Weights of a small transformer language model.
Architecture: learned and rotary positions, no biases in attention or MLP.
Each number is 128 + 24 x the weight over its row's rms, rounded and kept within 0 to 255. Layers, rows and columns count from 0. The size above them is the row's rms in percent of the matrix's.

# layer 3 attention value, 128x128, rms 0.169, rows 40-63, columns 0-127
size [116  85 105  99  84  85  96  95  77  92  83  80  96  91  85  98  84  90  91  83 104  89 100  83]
[[ 84 124 100  74 137  94 146 104 122 138 118 134 141  99 127 100 126 136 121 136 131  88 144 123 133 130 129 185 131 126 135 105  93 137 158 169 156 103 103 147 161  80 121 137 111  84  81 125 132 157 117 118 128 128  77 112 110 110 145 134 131 152 137 146 143 105 122 164 131 108 121 142 121 123 124 103 162 141 149 127 148  93 141 165  99  93 166  96  98 120  96  64  79 139 138 139 135 121 115 128 132 126 115 133  65 160 132 110 149 155 130 162 106 118 135 136 143 115 137 171 123 127  95 148  91 121 113 169]
 [150  85 137 179 110  83 137 150 128  64 155 115 141 121  94 118 166 109 100 128  87 153 131 121 113 120 157 159 118 124  90 171 158  82 132 128  90 173 123 107 189 132 142 135 106 139 157 104 153 127 118 115 141 104 144 129 129 184 139 124 135 141 135 107 130 147 143 147 121 148 147 169 166 103 136 136 124 122 135 142 123 157 112 101 142 148 113 129 141 122 105 164 164 162 107 115  98 130 133 149 200 113 124 153  96 118  91 153 154 130 131 158 151 177 130 117 122 126 134 141 136 138 140 104 118 128 112 134]
 [175  91 138 138  94 105  94 123 123  88 100 147  99 105 137 135 111 174 151  97 106 114 104 131 153  89 167 118 111 118 145 141 107 120  80 117 104 119 111 162 123 161 177 104  95 101 181 130 123 158  93 191 153  92 129 151 145 128 126 102 114 139 117 119 172 119 139  71 109 125 148 151 178 111 106 123 132 141 127 141 147 133 117 118 174 132 114 115 113 150 133 154 160 144 126 110 105 141 104  95 105 137 117  97 134 146 109  93 148 148 134 130 133 119 126  94  91 114 131 118 132 158 128 101 119 124 156 142]
 [122 181 137 149 118 163 157 126 129 108  93 148  94 103 115 146 105 145 165 101 148 140  76 153 145 109 103 112 129 165 141 120  86 107 113 118 133 123 132 101  90 143 143 157 169 153 140 118 123 133  98 127 118 136 123 140 159 123 110 118 125 159  96 138 137  79 104 108 102 140 112 123 132 158 159 167 131  81 126 108 141 108 149 108 141  69 125 128 166 149 138 172 127 140 139 125 183 117 115 118 116 141 169 112 160 115  70 103  95 131 102 154 149 125 136 139 108 110 118 126 130 175 132  94 140 176 112 129]
 [125 150  96 147 154 132 149 118 130 110 108 157 137 115 127 165 134 127  97 117 143 116 164 133 171 132  64 117 149 138 141 129 140 168 113 114 108 120 147 125  90 164 138 126 113 118 124  86 146 126 113 165 127 136  92 155 114 149 157 152 179 111 112 143 121 124 119 125  87 141 128 116 177 148 147 158 104 128 126 117 144 103 155 141 142 134 164 120 130 142 110 102 171 162 158 145 151 148 118 168  32 137 121 132 117 131 154 153  95 157 123 104 108 133  96 105 156  98 137  97 155 149  84 111 114 143 137 125]
 [ 97 131 133  95 140 145 110 121 142 140 160 112  87 120 121 143 121 164 141 133 146 113 129  77 101 138 110 123 151 125  97 142 138 137  96  89 129 145 154 154 111 139  96 137 126 108 141 156 118 139 172 131 134 102 163  99 127 131 137 115 140 137 149 185 100 119 134 135 124 148 106 135  81 140 109 107 159  91 105 127 109 147 149 126  97 116 174 129 105 160 155 119 123 153 121 118 128 128 161  97  84 109 135 105  88  72 160 175 128 103 103 111 174 137  73 123 142 125 128 170 114 107 156 140 147 161  92  83]
 [144 116  94 115 145 118 146 143 133 120 134 123 107  96 126 133  97  99  93 136 129 131 126 142 170  89 128 112 138  94 125 118 159 144 157 164 104 135  94 198 148 134 125  94 105 110 116 131 113 135 129  94 132  78 183 118 112  83 119  66 101 127 115 120 104 108 107 134 139 115 143  80 126 106 108  92 128 123 131 139 163 163 106 130 144 124 165 173  90  98 122 140 143 138 124 147 151 121 136 107 120 189 102 129 117 149  92 111 160 116 128  96 143  95 125 127 128 142  92 143 127 165 152 116 132 122 146 182]
 [151  91 165 107 216 130 132 125 152 155 154 106  95 155 147 114 133 133  78 142 117 123 118 147 135 121 133  83 112 164 134 128 117 109 168 130 103 113 105 118 145 121 133 162 136 130 124 131 142 116 134 163  96  99  97 126 172 152 154 148 108 127 128 140 139  64 134 153 146 137 106 144  94 115 107 102 113 126 128 165 114  93  91 119 142 125 125 107 131 104 155 109  89 143 107 190 108 153 165 111 138 104 125 152 117  94 151 161 141 120 152 163 129 165 121 109 166  97 114 122 111 136 118 109 108 142 132 109]
 [ 98 185 128 132 132 128 115 158 124 156 170 139 132 125 118 137 125 110 129 124 146  74 110  89 137 146  90 184 149 126 154 111 114 133 185 119 141 106  83  83 124  68 110 146 142 134 111 119 149 171 132 118 143 132 124  86 140 139 156 123 121 144 111 115 146 159  98 106 129 119 108 138 135 141 159 114 118 135 143 145 126 110 122  73 118 122 128  94 132 123  89 119 171  98 150 128 123 132 115 115 114 128 118 179  98 150  97 125 110 187 120 126 119 168 156 170 138 154 137 115 116 144 130  93 181 139 137 117]
 [148 149 115 169 125 140 134 156 124 131 206 140 117 141 125 120 164 111 148 101 113 170 127 127 115 116 117  99 111  72 139 128 137 140 122 140 165 148 124 140 108 123 155 144 142 109 117  86 144 136 152 147 126 121 128 115 128 145 130  97 118 114 114 118 129 146 111 117 177 135 168  91 181 153 149 127 112 170 170 142 154 122  95 149 197 150 140 119 152 133 160 145 167 119 103 116 161 136 116 139 126  99 135 136 142 102 152 113 117 136 110 167  86 108 114 115  79 146 178  87 140 119 106 136 118 167 155 118]
 [153 102 156 150 147 146 151 150 108 175 114  82 134 109 141 110  92 107 130 137 101 146 161 103 108 129 152  93 121 123 138 132 115 132 135 136  94 106 169  98  89 144 103 145 155 143 112 105 157 102 135 198 111 153  91 167  97 133 104 129 107 100 158 129 133 135 167 129 123 108 127 138 139 153 148 157  83 195 112 118 153 132 125 142 130 119 114 156 133  87 134 147 132 116 135 130 146 149 115 163 100 133 108  98 130 121 156 141  98 194  86 128 138 139  83 162 139 114 136 118  96 123 115 131 101 142 137 110]
 [143 156 133 113 107 118 127 139 119 131 117 129 131 106 116 146 120 123 155  85 106 162 131 101 115 139 121 151 140 140 119 143 121 120 126 111 148 146  79 122 151 101 152 149 111 112 129 175 120 140 106 132  98 113 158 165  93 147 144  99  84 116  49 166 125  94 166 103 148 149  99 120 145 147 127 161  93 130 124 143 144 109 179 126 154 118 154 153  92 109 156 132 102 174  91 145 160 130 110 107 114 137 109 123 133 135 117 109  75 130 125 116 158  89 119 142  94 166 112 110  78 151 136 102 105 135 168 102]
 [131 153 125 113 127 117 116 116 115 130 131 126 117  90 166 145 182 152 151 117 109 182 103 129 124 103  98 154 109 189 146 135 139 169  97 129 129 143 124 112 138 120 152  78 177 123 136 113 120  99 123 158 128 145 171 157 132 135 130 118 130 135 166 147 148 133 143 149 150 136 160 100 124  91 165 135 111 106 137 114 132 121 122  96 127 140  99 169 157 141 166 134 104 124 137 131 138 125  98 105 104 106 185  88 151 168 102  89 167  87 105 100 105 132 129 117 138  85 138 128 108 115 152 128 142 121 133 188]
 [116 120 144 133 137 111 119  80 126 154 140 129 118 115  89  90 129 145 104 122  99 155 123  55 148 146 138 126 121 137 206 100 117 164  96  97 162 153 142 150 150 123 166 108 109 106 125 168 146  89 126 137 110 132 149 169 125 139 128 127 128 101 147 159 126 123 159 142  98 142 137 140 154 155 128 128 149 186 111 130 106  74 117 103 145 163  91 131 105 123 116 125 126 168 117 136  95 147 102 108 141 148 131 106 148 115 154 100 112 147 131 164  96 113 120 144 126 122 104 103 144 152  71 145 160 119 145 126]
 [156 152  95 107 156 140 131 129 123 132 133 130 150  82 122 148  99 106 129 100 119 148 158 117 156 133 128 130 106  99 101 131 110 105 139 144 123 114 132 153 138 126  97  92 129 158 141 152 137 130 125  67 177 135 142 153 140 138 124 115 104 122 146 157 199 122 127 144 101 164 150 135 136 120 101 127 131 147 113  79 219 127 152 116 128 122 140 127 117 126 111 139 144 134 109 155 106  95  99  55 145 159 124 162 131 123 164 109 125 120 128 112 149 141  93 125 155 130 153 122 153 154 131 138 127 114 148 195]
 [111 134  84 146 132 108 112 185 124 137 141 100 148 132 102 154 148 138 147 151 129  70 131 197  98 131 128 149 140 183 146 151 123 100 135 172 138 119 127 146 121 135 125 158 163 114 120 110 135 145 140 155  94 131  99 104 117 184 139 165 152 157 117 140 137 116 130 146 120  49 172  96 114 118 116 143 113 139 133 128  97 107 127 165 142 175  90 138 160 110 139 125  98 121 145 123 116 178 116 187 140 135 127 112 133 131 121 106 145 123 112 113 124 117 145 130 125 153 126 150 161 117  90 125 142 118 142 119]
 [131 126 109 113 113  98 132 140 155 103 126 151 165  86 128 124 134 158 149 126 140 121 134 166 159 158 141 147 132 116 162 108 118 149 151 121 109 139 139 122  97 136 127 114 148 156 111 128 117 161 102 131 171 134 102  78  88 130  98 185  84 152 104 180 118 123 106 118  98  83 187  94 130 177 136 134  97 163 143 123 138 119 117 133 109  88  81 112 162 103  97 102  88 122 135 158 123 167 127 155 117 101 117 138  90 142 116 102 100 141 155 140 141 124 142 102 133 123 154  91 144 152 134 119 102 145 135 115]
 [110 155 133 151 149 109 122 111 105 134 172 169 111 183 158 130 144 125 165 130 111 161 175 147 155 109 114 123 146  73  61 114 123 120 132 122 106 104 121 140  92 104 105 151 140 136 142 110 115 104 175 118 121 106 108 135 129 126 101 125 159 138  79 155 127 118 121  95 131 157  90 125 158 133 154 142 131 108 139 146 117 162 171 141 124 154 166 147 160 130 123  98 161 133 124 124 104 149 129 116 141 132 137 126  83 116 133 202 103  89 160 114 162 132 112 131 105 108 144 124 112 104 158 116 123 106  99 142]
 [ 71 161 143  86 172 129 103 115  86 104 123 106 119 121 116  83 149 107  71  76 135 112 126 143 143 145 163 109 117 166 123 150 133 134 100 143 119 158 102 110 125 124 130 102 118  79 124 127 143 112  70 132 153 135 145 153 130  99 117 115 105 122 136 119 145  86 138 146 128 141 104 134 123 105 125 124 132 106  90 124 157 118 146 108 121 120  77 126 109 160 111 140 133 102 136 139 129 157  95 102 126 111 119  89 136 186 118  97  93 143 135 108 102 139 147 108 109 157 130 117 103 155  59  90 127 114 142 133]
 [126 139 133  92 138 116 135 165 125 140 136  99 115 172 123 100 150 119 149  94 100 107  95 167 129 114 176 123 117 140 123 139 131 113 132 142 135 162 139  78 122 151 151 108 103 184 133 155 157 167  77 162 140 149 138  98 108 131 118  96 104 134 113 163 192 140  80 112 147 157 139 122 127 129 134 149 109 124 138 100 149 164 121 131 150  84  96 135 175  98 150 156 112 123 144  98 142 165 111 112 160 135 128 112 142 132 115 154 159 141 134 151 145 129 122 131 163 113 114 128 130 111 189  76 143 142 123 121]
 [101 148 102 153 118 131 156 109 120 139 126 167 174 127 108 131  95 129 120 137  96 114 166 160  83  87 153 140 147 156 141 142 119  99 171 152 145 105 100 149 117 134 116 127 102 133 112 120 128 162 189 100 103 126 110 144 124 141 122 198 135 124 123 111 102 120 118 107 144 141 115 145 130 103 132 127 119 143 149 127 137 114  97 118  90 116 169 142 112 178 126 126 133 143 136 155 157 104 135 106 156 177 153 144 113 169 170 142 137 110 139 127 138 114 161 173 163 171  95 145 126  97 103 176 147 118 110 153]
 [ 89 141 109 136 144 133 131 150 136 113 182 163 141 144  76 150 100 155  55  95 127  96 133 133 132 119 118 170 109 115 133 112 131 136 128 113 130 130 124 162 158 103 135 162 122 150 152 115 127 144  79 117 168 152 153 131 133 125 137 146  95 135 123 111 145  83 108 124 107 122 118 108 132 114  96 108  83 141 174 102 149 104 116 100 140 137  90  97  89 114  81 133 145  87 124 112 105  97 152  90 137 136 118 174 126 178 111 163 110 118 133 121 124 118 151 141 158 138 123 121 139 138 108 159 127  83 151 150]
 [141  98 106 111 128 145  82  71 106 173 140 176 116 150 109 113 161 154 131 153 127 136 146 107 114 102 131 119 129  78 121  85 154 107 141 140 151 159 129 158 120  97 147 145  71 120 109 134 117 112 172 120 111 139  77 121 133 126 130 134  81 125 125 130 172  88 130 100 133 143 138  95 130 118 140 107 127 162 144 122 121 161 125 116 127 129 178  66  79 156  95  84 146 118 133 118 153 130 113 131 122 118 138 140 118 107 107 130 139 166 126 127 100 141 118 124 144 109 102 141 142  96 107 150 100 149 163 160]
 [151 121 135 101 148  89 101 111 103 121  71 148 113 120 106 121 132 167 141  84 108 117 155  97 101  69 145 114 153 137 155 138  92 124 108 129  97 146 149 168 121 116 124 175 134 134 153 127 161 144  76 131 138 100  98 124 127 141 142 115 151 162 141  96 113 116 108 129  91 166 131 126 165 149 123 146 125 110 119 118 105 144 152 142 129 148 149  97 130 135 137 121  91 106 142 154 111 128 112 130 104 127  89  91 129 119 129 141 175 170 111 128  51  97  94 104 123 130 107 107 140 118 133  86 144 101 125 161]]
# layer 3 attention output (transposed), 128x128, rms 0.101, rows 40-63, columns 0-127
size [104  95  97  97  82  89  84  95  79  81  83  81  94  89  80  96  83  90  79  90 100  90 104  92]
[[132 118  73 131  93 179 123 112  87 156 120 134 120 146 152 132 162 152 122 100  97 105 141  99 151 180 151 139 120 164 114 122 109 110 108 101  92 144 132 112 120 154 138 159  86 130 108 131 116 180 184 112 131  98 115 112 146 144 135 113 141  99 165 154 118 102 160 143 127 158 143 102 119  97 125 118 111 167 147 119 145 171  98  87 124 127 102 123 112 110 139 122 198 112 136 138 145 119 128 133 127 128 122 109 147 159 127 144 137 137 179 168 139 109 171 144 139 168  86 135 139 139 135 107 144 141 126 144]
 [113 153 142 141 136 157 166 195 178 133 146 163 113 162  92 133 153 159 104 141 182  86 155 127 103  80  88 141 112 124 142 115 174 157 155 118 127 121 161 149 117 114  87 138 145 131 109 130 118 134 116 128 141 194 169 141 123 149 127 165 135 165 131 127  78 111 130 117 124 129  92 115 129 139 134 159  99 136 135 131 138 111 129 140 102 110 138 127 185 145 118 147 118 132 148 155 127 125  96 138 128  91 131 164 174 100 137 138 109 110 129 132 156 135 118 168 138 121 137 140 112 116 138 104  95 100 121  93]
 [113 132 150  83 138 174 122 129 107 116 163 156 147 119 131 144 153 133 125 124  97 147 114 129 125 150  79 147 108 141 109 112 141 137 143 154 140 124 152 131 110  80 171 113 161 140 141 143 165 144 103 102 163 115 167 123 155 125 132 149 110 107 138 136  84  86 143 141 116 119 104  65 125 122 140 108  68 129 104 108 124 138 145 126 142 110 124 156 151 133  92 140 122 115 121 170 103 152  95  84 165 144 174 167 104 141 116 165 131 130 131 163 171  83 108 135  97 113 123  86  87 143 106 137 130 133 132 128]
 [106 137 105 140 104 191 104 131 151  86 146 134 138 147 159 130 118 109  99 152 122 153 138 120 106 135 133 124 111  97 129 119 119 139 158 173 188 157 116 118 116 109 128 134 104  96 134 113 131 112 147  83 150 129 184 128 141 122 112 122 136 176 131 133  94 158 136 170 143 118 140 111 123 139 113 136 162 172  77 157 145 107 105 132 165 175 118 145 110 106 129 161 101  98 150 145 108 171 155 132 141 155 110 123 103 147 133 159 142 115  88 102 108  77 119 104 130 109 124 148 118 163 109 114 118 122 159  89]
 [113 137 121 136 132 141 114 111  91  89 140 109 120  94 120 125 114 124 140 128 144 156  90 122 122 129 116 125 109 133 120 118 121 134 176 181 167 106  91 147  83  78 112  94  91 133 124 137 130 149 181  95 124 126 145  84 106 111 112 106  98 121 151 114 163 102 121 163 206 142 157 132 147 139  76 137 130 125 161 133 127 159 113 149 127 106 114 121 118 109 132 154  83  95 122 130 159 117 149 106 153 112 140 201 140 136 155 113 126 122 102 168 137  91 145 135 101 124 135 120 131 118 122 119 116 127 136 170]
 [159  94 152 154 139 109 151 126 165 125  88 142 162 131 125 127 120 143 141 111 145 134 121 163 134 140 152 144 169 125 143 134 156 140  77 120 157 129 133 102 119 138 161 112 163 109 120 132 127 120 108 117 114 147  83 138 120 118 139 125 133 124 135 135 134 171  83 160 161  76  98 145 135 125 161 106 117  88 105 124 115 116  88 101 149 116 112 120 105 154 131 100 123 159 126  46 100 177 116 158 114 140 107 173 126 127 115  97 142 105 145 137 108 139 113 114 176 106 131 140 144  95  58 127 144 112 155 126]
 [116 142 127 137 102  96 111 110 151 103 104 111  80 153 144 138 136 162 139  91 106  83 125 133  93 101 153 148  85 123  88 148 125  98 142  98 134  83 137 121 135  92 158 155 143 127 147 130 124 134 100 127 126 151 112 157 124 137 159 144 153 142 128 127  94 109 195  99 111 115 134 121 119 119 176 105  72 127 123 146 101 134 151  83 127 127 166 130 127 177 140  90 118  97 164 151 121 166 143 132 145 132 126 126 129 130 117  64 113 158 125 142  84 137 132 149 134 110 119  84 142 163  93 124 118 121 117 125]
 [141 141 114  88 112 121 112 131 142 136 127 146 151 110 126 103 152 116 170 158 134  96 117 115 148 124 101 101 115 124  97 120 107 143 121 110 132 145 139 129 144 110 122  87 111 152 123 145 116 126  93  82 121 138 152 138 119  92  81 106  87  97 142 118 147 183 133 127 155 124 130 156 105 179 145 149 167 126 157 110 140 153 109 103 132 100 151 109 141 117 110 133 104 145  80  85  67 109 133 164 103 141 156  98 128 129 173 101 104 140 119  86 134  69 123 159 151 144 127 128  86 109  93 157 150 105 150 138]
 [109 155  81  66 127 148 128  90  97 125  94 142 123 174 104 147 137 132 103 100 138 173 122 127 116 116 157  99 104 108 132 143 131 123 113 130 106 141  83 156 158 158 126  96 128 126 152  93 125 157 137 135  79 106 107 134 123 150 106 136 159 113 108 114 149  74 146 107  86 184 173 101 116 134 122 117 145 124 158 142 126 162 132 158 112 144 131 123 166 127 152 166 132 148 145 129 159 133 110 126 129 148 123 124 112 151 136 125  75 119 112 112 159  86 169 151 175 137 127  73 134 123 129 119 132 123 125 135]
 [ 91 142 125 106 135 120 122 124 109 163  92 131 102 104 103 112  91 138  99 135 133 121 151 112 136 155 127 152 137 154 103 109 160 120 135 104 122 149 133 134 132 146  77  92 126 132 159  98 152 138 113 110 113 103 122 121 115  86 130 158 121  63 100 107 146 106 106  98  84 118 138 144 122 105 103  86 143 140 151 152 137 138 141 100  74  89  94 162 121 157 142 101 122 161 147 129 124 121  90  66 148 134 108 123 119 114 104 138 106 133  82  90 119 129 131 176 165 151 143 129 129  91 145  88  90 121 132 114]
 [124 114 136 105 129 105 128 137 160 140 146 142 106 107  78 131  84 141 127 111 125 134 118  98 168 114 102 151 163 138 124 126 163 137 174 117 140 181 158  97 115 135 145 135 114 157 105 130 108 116 143  82 118 160 116 153 128 166 131 170 109  96 131 115 173 124 103 126 180  88 135 135 126 137 153 112 188 110 141 143 143 144 126 130 110  94  83 142 112 111 140 100 118 131 132 149 118 110 181 136 165  90 142 169 100  91  94 101  93 143 178  92 130 127 123 113 119  98 102 129 119 122 107 126 125 119 101 109]
 [126 105 135  99 154 151 121 153 171 156 140 126 149 155  98 124 115 140  97  90 155 102 149 135  67 105 160 158 137  92 143 156 131 139 150 121 150 155 167 121  82 176 162  95 138 137 133 105 135 123  77 138 140 121 159 104 146 135 157 124 141 135 184 151 162 128 125 145 126 131  84 137 120 133 175 113 117 148  97 109 130 112 136  94 142 123  94  97  93 131 154 128 184  97 143 127 109 174 136 149 150  98 139 117 116 135 114 154 142 105 129 129 119 105 133 127 134 110 114 117 129 148  82  87 130 133 126  81]
 [103  95 142 161 155 161 143 140 166 108 152 149 142 108 124 112  99 100  87 126 141 125 118  65 153 122  77 135 139 114 128 143 151 116 115  94 156 128 124  83 149 153 151 151 115 160 164 165 121 114 145 154 135 123 153  79 103  97 128 157 163 128 124 119  53 137 116 111  89 127 115 138 108 131 106 165 119 107 110 109 131 127 141 116 166 163 173 107 149 124 135 123 132 124 124 108 144 162 197 146 127 134 127 126 138 124  88 143 131 149 113 132 139 132  92 131 132 130 145 106 136 116 133 116 105 100 117  68]
 [147 134 110  75 149 148 155 143 145 169 148 137 126 125 136 123 122 122 159  93  61 133  66 138 123 156 110  99  93 131 125 150  88 129 130  98  91 154 120 126 140 112 178 111 115 149 132 110 108 117 164 150 125 120  90 122 126  59 120 106 147  97 111 154 139 131 130 110 116 134 102 109 140 121 138 131 118 104 141 150 150 135  94  89 120  98 157 129 124 137 120 120 124 128  53 102 130 145 124 153  93 101 126 110 103 169 123 144 143 138 178 114 160 128 133  90 130 154 136 111 112 134 134 134 121 184 111 146]
 [139 119  94 100 149 107 150 117 167 112 141 133 139 185 128 113 136 125 117 125  75 115 172 109 159 133 122 128 126 121 112 115 131 151 158 137 141 147 140 144 165  93 162 122 165 126 144 118 105 123 129 125 112 178 128 143 154 121 173  84 125 162 123 126  83 137 181  98 132 137 116 138 163 131 162 154 115 137 126 145 160 156 137 107 131 154 114 127 131 153 151 146 129  98 134 123 173 151 126 137 137 141 112  95 135 126 120 139 106 139 131 156 128 149 162  80  95 156  74 151 137 126 150 119  75 131  54 103]
 [116 144 106 126 106 168 110  96 113 118 113 137 175 110 129 128 127 140  91 146 131 120 117 125 180  70 127 148 162 116  94 143 105 133 100 140 135 146  88 148 142 165 148 119 102  91  92 102 152 139 183 102 161 109 151 166 133 124  72 104 132 127 111 111 144 105 131 141 119 192 126 159 130 117 143  83 117 118 112 103 131 128 125 144 135 102 112 137 138 151 105 127 138 128 115 179 148  77 153  74 145 132  94 128 117 129 124 120 160 131 167 170 144 152 123 156  92 119 146 139 102 125 144 100 146 132 119 126]
 [130 137 101 129 141 138 110  81  57  78 120 136 142 126 141  90 145 132  81 119 103 121 138  80 137 177 133 134 111 112 104 110  91 106 147 125  91  82  97 118 122 158 136 141 127  99 120 100 122 137 118  92 114  87 125 118 215 128 130 110 129 142 129 144 119 112 119 167 157 173 112 136 140 127 126 125 157 125 137 112 122 142 108 145 150 167 147 135 129 111 118 146 157 122 154 146 114  78 153 133 137  95 105 172 125 145 120 101 122 121 136 154 118 132 133 162 111 150 117 145 105 152  89 126 120  94  92 103]
 [127 103 147 120 133 138 138 107 162 139 148 116 144 123  94 151 114 140 110 126 153  68 127 126 126 148 114 144 115 154 174 169 142 159 120 177 143 153 167 142 112 149 118 118 132 170 129 140 154 172 105 127 106 164 109 155 123 108 167 109 107  95 118 146 155 176  85 138 126 122 133 144 135  99 128  97 127 153 111 158 154 127 124 173 138 126 117 135 116 153 148 111  71 146 127 131 120 122 150  97 126 156 131 123 167  89 119  72 173 124 103 134 120 135 113 121 166 171  98 105 115 142 161 164  84 124 147 129]
 [154 108 111 147 128 158 121 155 129 152 135 132 128 172  93 144 144 166 153 178 117 108 144 100 127 133 108 141 149 132  77 134 115 125  92 104 148  85 138 160  86 151 148 155 106 105 170 126 115 102 152 149 107 144 151 134 132 172 126 165 156 130 142 110 137 132 118 149 155 124 136 167 107 145 155 113  93 116 123 103 138 147  98 112 133 110 167 108 132 123 143 127 177 111 103 138 129 131 141 187 156 122 162 170  87 150 112 160 152 127 121 154 120 130  88 119 154  95  73 133 118 151 140 120 175 149 118 108]
 [121 106 145 145 146 116 110 138  89  95 109 159 141 145 103 140 147 134 143 129 157 174 145 129 125 129  71 140  89 125 104 131 125 151 152 125  78 123 109 163 174 131 130 162 131  90 119 145 132  99 130 133 102 132 142 137 141 135 148 112 128 158 141  76 115 153 147 104  75 146 151 131 147 134 163  78 148 105 140 137 121 133 145 160 142 130 126 116 119 150 101 105 141  89 150 153  97 104 114  78 122 136 162  95 112 118 129 121  79 121  73 105 154 147 149 130 112 147 159  77 123 168  79 131 132 128 110 140]
 [105 146 141 127 132 125 117 129  86 130  98 116 151 122 167 115 132 125 154  89 137  89 106 160 146 120 140 120 118 118 155 107 140 108 134 138 118 181 103 162 163 107 101 141 122  95  88 173 146 121 134 118 117 129 129  97 122 150 118  50 142 116 152 130 114 126 150 109 109 141 123  87 122 112 146 126 121 133 106 158 120 147 197 191 109 124 127 138  83 134 139 165 150 104 146 167 142  84 139 136 127 113 137  94 174 149 132 115 135 127 149 139 117 149 137 112 112 115 138 119 162  87 167 130 136 185 136 155]
 [138 133  79  92 110 103 106 170 160 161 121 107 102 149 119 112 143 141  88 116  85 115 135 115 129  80 148  83 166 106  76 127  82  78 153 161 110 109 162 103  97 150 153 160 128 110 143 140 100 143 117 149 153 115 160 113 103 160 110 114 144 142 101 113 136 111 123 117 148 140 153 141 112 153 148 125 127 145 114 122 110 114 135 151 106 147 179 151 193 133 120 146 133 115 128 123 163 147 140 150 139 124 107 111 137 140 154 151 145 167  97 104 123 106 170 139 134 151  82 134 109 119 155 119  97 141 122 144]
 [130  85 108 117 116 134 160 154 160 135 150 125 113 120 125 130 124 107 135 116 118  95 155 106 173 173 147 153 125 166 129 145 160 137 145 152 134 104 138 124  94 114  95 125 132 176 156 143 126 118 123 128 111 161  88  97  83 151 102 103 160 100 114 146 155  93 134 168 157 126 109 139 112 122 124  89 113 101  92 103  88 155 141  81 115  97  82 138 120 152 167 143 142 131 146 140 106 104 106 134  98 122 112 121 154 166 124 136 130 131 112 136 153 109 159 131 166 170 113 117 129  95 154 142 192 128 140 163]
 [ 89 120 142 120 146 172 148 196 100 106 181 166 174 150 135 143 161 165 135 139 165 135  90  98 133 114 122 161 131 152  89 121 157 103 151 118 156 103 161 109 138 161 141 119 106 129 137 136 108 115 115 115 124 139 138 142 123 119 106 137 101 159  94 129 105 102 138 126 165 106 161 120 115  98 104  95 115 186 110 139 137 123 115 139 164 132 121 160 135 151 139  79 119 132 124 156 136 160 134 149 109 121 130 170 119  98 125 149 167 111 159 144 158 130 134 110 128 158 109 160 121  84 107 150 106 166 125 134]]
# layer 3 attention query, 128x128, rms 0.155, rows 64-66, columns 0-127
size [124 126 112]
[[140 139 111 130 129 120 108 163 109 112 108 105 130 101 109 126 154 150  87 152 156 139 137 128 169 109 120 102 137  95 136  90 120 149  77 123 114 130 140 129  79 126 144 169 107 129 156 128 143 116 124 115 139 174 116 174 164 160 107 165 107 123 162 153 166 132 103 128 120 113 107 123  91 112 124 103 104 161 123 169 139 123 104 107 104 199 100 110 142 153  91 143 154 126 158 110 130 152  85 130 141  85 120  73 136 146 148 162 172 119 160 103 115 155 132 153 116  93 117 145 138 131 122 106 113 119 144 138]
 [125 130 143 119 136 156 124 160 116 119 101 132 138  78 140 153 119 185  80 173 120 135 116 117 158 123 125  59 121 168 141  83 153 106 107 132 107 137 114 133 142  92 117 159 123 146 161 132 117 109 114  87 111 130 118 137 141 149 124 172 152  89 108 116 160 157 108 114 120  96 109 145 110 135 128 119 130  89 115 116 110 191  71 140 129 148 125 132 118 130 149 147 123 138 154 144 138 119  97 111 144 145 157  52 147 132 160 160 137 103 112 112 127 133 120 125 135 173 104 145 135 117 120  98 164 132 130 161]
 [140 142 150 138 149 122 116 162 134 140 121 103 125 167 124 104 104 168 133 122 124  89 115 133 126 134 124 121 134 112 138 110 149  68  73 120 119 122 144 144  68 162 125 171 102 139 143 143 109 130 157 164 128 177  88 128 187 100 144 162 157 138 108 145 148 110 106 139 114 154 150 131 149 169 133 118 122  83 125 171 102  90 101 132 123 114 128 132 130 126 133 135 124 119 132 132 130 133 162 148 135 130 102 146  97 163 131 148 207 154 106 117 119 155 147 144  80 141 124 116 158 161 138 132 158 145  91 119]]
# layer 3 attention key, 128x128, rms 0.156, rows 64-66, columns 0-127
size [122 116  98]
[[125 126 178 126 159 139 119 150 103 112 125 195 126 134 151 136 114 171 123 132 153 145 118 127 167 131 122 107 146 150 146 117 125 125 114 118 174 164 108 153 115 124 169 124 118 161 143 129 143 105 154  64 103 167 165 136 115 108 154 170 119 174 106 131  99 137 133  76 133 112 149 135 146 152 123 131 173 133 133 128 159 159 145 181 163 148  97 110 139  95 138 121 157 162 104 106 151 128 132 113 146 141 165 186 149 118 137 129 112 151 144 146 151 143  96 106 123 144 113 139 115 125  89 164 139 123 141 127]
 [ 94 140 142 119 150 140 168 105 110 109 155 143 179 177 132 134 125 127  91 120 132 110 106 171 147 146 103 149 131 107 119 177 118 121  94  98 133 156 122 144 150 130 159  86 106 109  80 133 130 101  94 119 143 156 144 117  95  93 123 125 151 143 167 124 110 143 110 128 135 122 133  99 137 129 115 148 190 153  97 133 162 137 121 104 145 120 114 113 144 141 123 149  98  94 126 117 156 115 130 104 139 114  99 182 124 105 148  96 145 139 202 143 119 112  74  82 107  98 141 140 109 108 118 143 151 118 132 138]
 [145 115 127 126  98 133 105 178  53  89 164 109 126  87 128 103 144 112 120 102  81 117 154 128 103 129 114 114 154 135 153 104 137 136 116 164 147 121 125 138 141 161 138 130 146 136 146 170 132 176 135 124 167  83 134 149 174 131 163 133 107 142  98 132 154 136 148 163 109  94 116 147 114 124 140 144 133 142  93 141  71 120 120  73 126 168 160 103 153 108 154 133 145 117 129 110 101 110 103 181 153 130 131  99 125 142 160 153 119 159 131 120 145 142 136 125 118 102 130 128 120  89 144 129  89 147 127 156]]